config.toml
n_layer = 8
d_model = 224
n_head = 4
n_kv_head = 2
head_dim = 64
d_mlp = 896
vocab_size = 4096
activation = "squared_relu"
norm = "rmsnorm"
norm_place = "pre"
norm_eps = 1e-05
positions = "rope"
rope_base = 500000.0
rope_fraction = 1.0
qk_norm = false
attn_scale = 0.125
bias = "qkv"
tie_embeddings = false
parallel_block = false
init = "trunc"
init_std_qkv = 0.0326
init_std_o = 0.0
init_std_up = 0.0326
init_std_down = 0.0
optimizer = "adamw"
lr = 0.0015
beta1 = 0.9
beta2 = 0.95
weight_decay = 0.067
lr_head = 0.00492
grad_clip = 0.5
warmup_steps = 400
schedule = "wsd"
decay_fraction = 0.419
decay_shape = "linear"
final_lr_fraction = 0.0
batch_tokens = [16384, 32768, 49152]
seq_len = 512
doc_mask = true
z_loss = 0.0001
train_tokens = 215400000
steps = 7197
dataset = "wikipedia_en"
Each number is 128 + 32 x the weight over its row's rms, rounded and kept within 0 to 255. Layers, rows and columns count from 0. The size above them is the row's rms in percent of the matrix's.

# layer 4 MLP down (transposed), 896x224, rms 0.101, rows 417-431, columns 112-223
size [111  97  95 105  97 101 111  95 104 102 115 106  88  87  99]
[[137  97  75 106 188 119 116 153 183  97 114 112 109 120 153 123 137 111 136 177 171 142 116 158 154  70 156 118 123 143 112  83  69 102 171 166 162 130  80 131  83 143 133 155  97 113  74 110 119 157 147 151 122 107 126  64  64  60 160 146 103 123  92 142 111  85 148 154  91 120 150  94  74 126 138 122 210 171 139  89 131 117  69 118 151 131 136 102  75 137 178 123  92 139  95 139 114  84 153 182 199 111 149 141 161  84  93  93  94 138 103 108]
 [103  99 154 151 139 177 203  88 102 115 125 103 128  94  65 138 108 136 148  99 130 111  67 147 157 158  80 163  97 165  92 144 149  80 104 154 101 202 114  90 126 101 139  64 167 130  93 143 129  96  88  81 141 199 168 142 122  57 100 146 125 130 132 101  90  72 123  52 182 145 159 115 153 107 154 155 118 123  67 192 112 165 125 129 183 168 115 174 152 146 137 112 102  72 127 126 166 109 107  98 100 141 105 106 133 178 124 120 118 100  89 109]
 [132 134  94 147  96 162 135 121 124  83 162 101 144  98  88 135 165 108 159 116 123 128 185 151 117 173 153 139  86 116 145 164 152 129 125 164  64 149  83  89 155  74 191 135  86 148 108 117 132 144  77 120 123 116 128 164  81 165 166 161 113 114  90 151  93 101  89 174 132  99 115 177 124 162 158 157 114 168 170 136 139 163 116 160  90 169 165 105 120  71  92 110 138 131 181 116 145 162 111 139 142  69  49  90 124  96 170 166 116 164 146 115]
 [175 156 136 136 134 167 188 145 140 138 104  94 144 111 130  99 136 128 140 156 113  75 200 140  97  92 129 180 118 162 139 119 153 157 117  94 153  81  85 121 184 105  92 146 132  75 143 126 130  82 129 211 141 140 147 196 104 187 114 138 116 112  90 176 154 113 148 142  92  60 122 118 138 139 146 156  89 120 166 124 140 129 119 136 120 197 129 114 134  49 135 103 105 121 105  94 125  84 153 109 147 101 154 125 169 178 140 102 133 139 175 140]
 [126 124 178 119 144 131 102 132 108 113 160 158 118 168 115  82 118 179  82 123 139 104 163 104 154 100 124 126  98 154 104 155 123 140 120 106 124 138 163 152  52  63 167  91 121 164  99 100 134 110 108 108 182 115  98  91 101 168 142 131 123 157  89 105  37 131 109 101 136 134 102 151 172 125 127  72 117  86 126 156 109 183 159 138  74 120 144 127 122 110 124 190 120  76 145 120 139 138  58 122 104 144 139 125  70  82 143 134 159  93  80 162]
 [116 114 169 101 103 139 140  83 228  71 175 142  78 131 156 133 138 135 117 144 137 124 108 111 140 104 136 138 151 129 155 111 137 103 143 161  73 134 148  82 148 107 125  84 131  48 157  81 152  92 152 152 184 183  98 129  93 135 165 117  86 147 163  96 136  86 104 103 129 115 186 145  55 151  96 112  84 103 125 113 155 145 112 116 140 142 149 146 119 167 120 116  85  83  90 130 124 140 130 109 122  73 124 159 153  55 125 127 101  94 193 106]
 [121 176  75 121 138  55  78 157 194  78 153 126 109  97 120  76  83 123 107 142  72 118  90  76  98 117 109  87  84 124 107 162 133 139 181 163 160  82 142 138  97 108 119 124 128 198  79 156  93 128 130  87 130  86 133 145 192  87 158 158 185 177 149 144 103 145 112  77  61 146 121 109 153 129 123 133  99 105 147  82 122 140 134 108 145 123 194 142 150 145 117 122 150 156  81 130 128 163 109 128 107 104 150 125  79 101 170 108 144 123 131 135]
 [123 183 143 144  74  88 110 174 157 134 188 117  91 149  65 150 126  90 183 185  97 147  72 114 153 167 183 225 130 169 133  92 113 172 130  93 119  94 134  90 164 124 137 156 143 143  94 132 119 126 161 112  72 137  81 146 150 108 108 181 135  99 174 129 136 143 131 122 193 111 146 122 138 135 126 126 143 175 117  88 100 119 136 142 120 129 115  98 117 140 158 175 158 137 162 127 153 116 185  98 136 114 126 136 137 159 126 100  93 153 146 121]
 [124 126 113 123 133 138  97 130 117 132 164 108  47 149 139 150 169 106 147 157 120 143 153 132 170 123  29 132 154 106  83 127 112 138 113 130 106 117 109 142  90 113 162 183 123 120 126 115  80 131  98 131 214 163 169 155  93 160 147 166 151  84 162 144 131 200 145  76 126 140 147  87 158 129  90 193 143  60 131 210 140 104 208 105 131 123 142 139 120  96 151  49 131 118 103  93 160 189 125 113 106 176 154  80  46 106 145 157 129 133 158 131]
 [137 137 125  60 185 117 108 104 100 125 166 135 107  85 156 117 157 159 143 167  59 118 181 115 115  95 157 160 134 152 141  26  95  69 161 138 137 180 104 133 157  78 188 145  97  80 167 128 164 144  85  85 134  63 161 133 142 125 146 109 100 127 140  82 167 148 136 139 129 111  93  78 135 117 104 118 161 111  99  98 128 120 151 124 137 112 128 113 108 150 199 156 132  82 132 176 109 156 129 129 150 203 112 166 116  91 134 137 216 146 146 104]
 [143 127 121 106 106 120 115 109  76 164 149 102 156 104  95 123 138 109 147 147 135 174 153 136 111 115  93  93 156 117 184 162 106  97  92  72 116 147 154  79 106  77  80 156  98 185 100 139 176 150 121 131 141 142 140  93 138 134 105  98 146 125 127 103 137 174 146 146 119 183  62 120 114 123 211 114  91 154 135 160  68 143 181 221 116 184  79  99 129 101 161 107  47 116 113 145 171  88  73 150 151 109 128 157 197 121 134 126 140 143  94 166]
 [155  92 153  92 150 145 125 224 111 130 100 100 175 146 146 123 134 114 115 131 169  84 166 136 118 131 131 148  92 143 127 115 134 134  99 119 161 144  90 128 212 138 134 113 130 208 143 154 111 122 126 102 103  77 134 156 111 135 113 149 194 141 157 194  85 105 114  84 176 139 115 165 139 148 111 155 152 193 109 118 131 127  72 141  97 128 135 113 178 114 156 104 150 100 164 185 128 140 159 137 153 118 133  87 207 111 133 179 110 130 109  80]
 [149 169 122 125 134 112 123  85  92 149 177 121 112 146 101 171 159 141  85 137  58 185 130 106  60 170 136 143 145 119 141  69 112 126 108 191 163 117 104  96  99 134 151 137 122 122 107 104 104 140 114 111 127 122 134 126 223 115 185 107 129 111 144  77 169 123 105 149 152 129 201 193 179 120  99  99 109  47 202 106 182 185 120  92 179 190 127 123 143 166  48 139 107  90 155 134 139 188  92  95 107 159  87 159 141  93 109 133 134 103 161 147]
 [ 82 153 205 176 132 128  92 155 112 143 153 117 117 111 145 117 143 120 141 130 147 131  68 111 108 122 127 167  63 154 105   0 143 133  62 130 104  49 131 133 160 131 104  99 146  95 131 156  95 131 100 129 132 148 119 157 121 172 140 140 182  74 126 131 143 128  74 163  89 152 100 107  71 155 151 178 118 125 145  91 122 138 154 157  78 124 105  76 189 193 126 221 134 132 146 122 127 131 155 130  92 157 129 140 162 114 148 155 136  98 139 128]
 [123 178 191 145 144 107 125 177  89 129 172 115 176 124 113  62 105 104  92 101 133  93 166 112 122  81 163 131 185 146 184 176 143 101 142  89 141 106 102 118 163 143  98 135 114 143  80 119 103 121 130  89  42 169 106 187  84 104 149 108 144 100 156 154 145  89 192 134 183 149  38 169 100 107 163 106 143 120 166 116 105  75 196 178 103 216 136  98 130 120 134 121 133 141 128 108 169 125 125  99  89  88 142 164 108 171 128 138 105 114 151 129]]
# layer 4 MLP up, 896x224, rms 0.107, rows 418-431, columns 112-223
size [ 96  93 107  99 100 110  89 104 101 116 107  86  86  98]
[[197 114 141 107 124  87  99 104  72  95 178 130  75  97 164 155 158 144 150 171  94  97 133 149 157 177 129 163 138 102 139 161 120 144  80 123 116 136 129 160 165 117 111 114 102 114  87 120 143 121 108 130 115 129 172 107 143 140 186 132 104 161 117 179 120 108 157  80 102 117  72 158  62  89 132 161 140 147 186 117  92  98 145 151 173  96 114 120 179 128 129 168  96 107 132  87 106 194 127 133 136 118 149 144 140 153 216  60 116  77  80 185]
 [117 114 104  92 101 137  97  82 154 152 112 128  70  95 156 155 154 173 141 151 182 160 126 115 111 150 130  92 157 143 161 217 161 136 111 102 208  81 119  52 144 143 152 193 148 101 141  87 136 148 120 102 128  87  91 151 148 120 135 160  89  60 111 123 135  33 174  81 136 157 164 139 126 116  97 135 140 136 100 170 100 130 130 112 130 143 165 167  58 173  82 134 100 122  69 116  94  93 191 113 153 134  64 183 159 145 140 167 128 121 108 157]
 [ 85 172 124 126 144  75 173 132 123  72  77 159 185 118 190 177 163 143 125 154 104  99  98  93 126  99 184 121 128  95  83 146 104 115 114 104 162  89 106 132  60  97  57 123 200  97 118 117 128 118 110  96 176 168 107 168 124 120 124  98 129 147 136  67 143 144 142 129 119 110  81 112 133  62 138 210  89 138 114  94 100 183 175 118 132 141 111  93 196  98 110 136 107 108  92 195 145 112 149 143 116 174 120 144 128 131 143  54 152 160  93  93]
 [115  95 124 102 117 133  97 117 139 117 139  90 129 119 183 110 165 139 115  96 167 107 151 138 135 138 128 152 125 173 139 113 148 117 111 212 143  66 123 128 140 220 116 156 132 143 179  72 175 117 162 100 133 156 129 143 141  72 148 177 181  73 172 179 137  97 161  97  75  85 143 133 176 140 135 155 138 171 162  85 167 105 133 108 134 126 159 131 150 110  96 139 140 185  98 147 129  99 186 138  99 102 184 114 115 142 112 132 127 181 131  99]
 [129  89 188 160 181  85 152 150  78 118  93 124 168 126 126  96 155 173 138 168 106 152  62 122 182 100 170 116  46  62 151 138  83 165 144 120 142 123 140  99 140  95 115 179  94  96 135 147 141 128 177 185 153 108 114 157 159 152 120 148 142 184  95 146 124 149 144 132  98 113 131 160 121  89 158 120 121 157 107 117 117 122 194  91 123  78  90  72  89  77 128 133 200  94 209 166 147  96 160 144 162 129 109 155 139 135  67  76 156 104 133 142]
 [117 149 169 154 143 180 190 123  94 126 142 135 156 103 166 168 153 145 106 152  96 116 183  79  93 137 138 108 136 126 113 141  97 112 109  70 155 161  82 121 146 148 169 144 139  99  99 155 111 161 128 130 159  95  91 165  57 158 134 152 142  99 127 124 141 142 103 154 148  86  97 161 123 117  92 116 184 166 187 151  89 129 101 110  92 128 110 140 101 203 137 194 123 116  89 178 114 103 171 110  94 150 138 139 135 126 192  79 101 165  77 155]
 [152 127 133  81 148 122 113  50 115 129  80  69 101 114 163 135 193 183  63 199  95 140 114 137 112 116 138  81 125  85 157 176 128 115 106 126 182 205 108 114  93 161 157 125 103 150 201 121 131 180  98 126 186 107 168 114 113  86 157 137  92 152 110  92 178 117 169 149 133 146 160 117 147 114 147 174 122 112  92 106 118 121 149  91 107 137 196  61 153 144 121 135 118 128 144 110 132 103 129 125 131 118 115 158 156 123 126  87  71  78 109 125]
 [180 162 139 140 139  83 100  82  88 136 173 141 134  91 174 113 122 212 128  91 205 109  85 126 173 130 154  82 118 156 132  96  78 135 106 126 187 120 157  52 137 150 146 129 100 155 158 145 141  74 142 144  93 127 115 124 141  97 156  88 124 124  88 124 164  93  91 165  80  97 123  65  85 142 145 152 113 144 174  49 187 107  67  87  82 116 125 122 152 143  92 128  90 169 144 136  96 128 166 172  99  93 119 152 157  91  81  83 106 140  93 147]
 [176 139 135 127 104 144 173 148 153  91 116 111 142 137 118 204 151 130 109 175 147 136 154 143 124 145 137 123 133 142 116 110 112 141 127 162 156  99 147 109 129 189  64 154 118  79  91 157 164 123 127 156 121 137 121  78  86 148 144 177 146  97 126 124 125 121 173 155 103 124 140 162 163  98 122 177 149 124 183 116 152  93  81 139 172 157 168 138 133  64 104 156 155 134 210 146  66 133 134 123 211 148 101 163 163 108 128  72 163 161 106 125]
 [162  90 118 100 119 160  65 149 127 138 177  62 113 121 124 178 124 151 114 142 122 121 117 142 108 163 115 130 155 147 112 141 103 128 162 151 115 101  98 158 130 181 119 113 148 122 145  88 156 111 142  92 143  99 118  92 194  99 152 201 169 107  73 143 174  87 145 107 155  84 152  87 142 133 139 178 171 120 201  80 117 107 117 125 109 119 109 100 118 147  94  86 159  96  96 174  74 133 111 110  99 144 149 147 169 222 142 128 125 196 130 170]
 [137 102 171 125 149 187 178  76 135 142 126 101 110 132 107 191  90 158 137 105 162 142 117 122 162 127 206 177 144  88 151 139  42  69 122  82 158 151 163 138 126 142 119 102 138 163 144 171 145 115 179 155 104 133 127 140 182 164 182 154 132 112 130 158 214 112 136  84  59 184  96  97 108 121  82 223 122 144  79 139 187 163 108 101 133 121 120 102 156  99 107 110 103 166  89 203 147 110 139 141 115 145 111 149 170 121 144  90 109 120  93 129]
 [168  86 137 131  71 140  67 167 110 133 128 181  63 170 136 146 133 120 151 163 121  89 112 103 251 136 108 133 173 142  95 145 110 153 146 168 141 127 195 127 105  89 143 150 174  75 155 127 100 154 156 131 173  98  80 115 113 187  83 162 100 143  83 172 106 139 165 179 126 117  88 174 104 137  93 129 170 127 109 121 131  96  95 154  95  83 101 120 130  86 133 141 183 127 185 119  98  51 147 196 124  43 138 100 147 120 144  80 124 191 116 134]
 [136 108  90  68 159 169 184  92 195 100 120 162 150 126 119 159 132 115  91 161  69 164 158 122 139  87 174 115 146  92 170 158  96  88 166 166 141 170 121 109  91 175 132 134 167 141 132  75 118 186  82 173 117 157 122  81 127  60 146 153 140 130  98 153 170 159 166 122 120 101 161 132 160 119 140 102 127 129 111 102  99 166  75 150 154 112 158 176 111  69 172  75 129 102 129 130 105 130 137 178 160 149  70 100 103 142  92 123  74 100 116 133]
 [116 150 118 106 157 127 137 169 144  99 131 106 164  91 227 151  99 126 157 121 157  84 146 122 125  95  73  64 119 134  94 115  83  85 100  85 123  61 134  64 157 123 136 172 139 144 148 136 186 121 128 194 117 149 104 158 133 150 146 163 154 106 112 145 129  82 142 138 137  98  80 143 179 163 127 106 146 117  49 112  92 173  66 162 142 118 155 115 108 177  95 116  96 166 114  88 173  83 128 158 166 158 131 110 159 152  64 120 113  63 124  84]]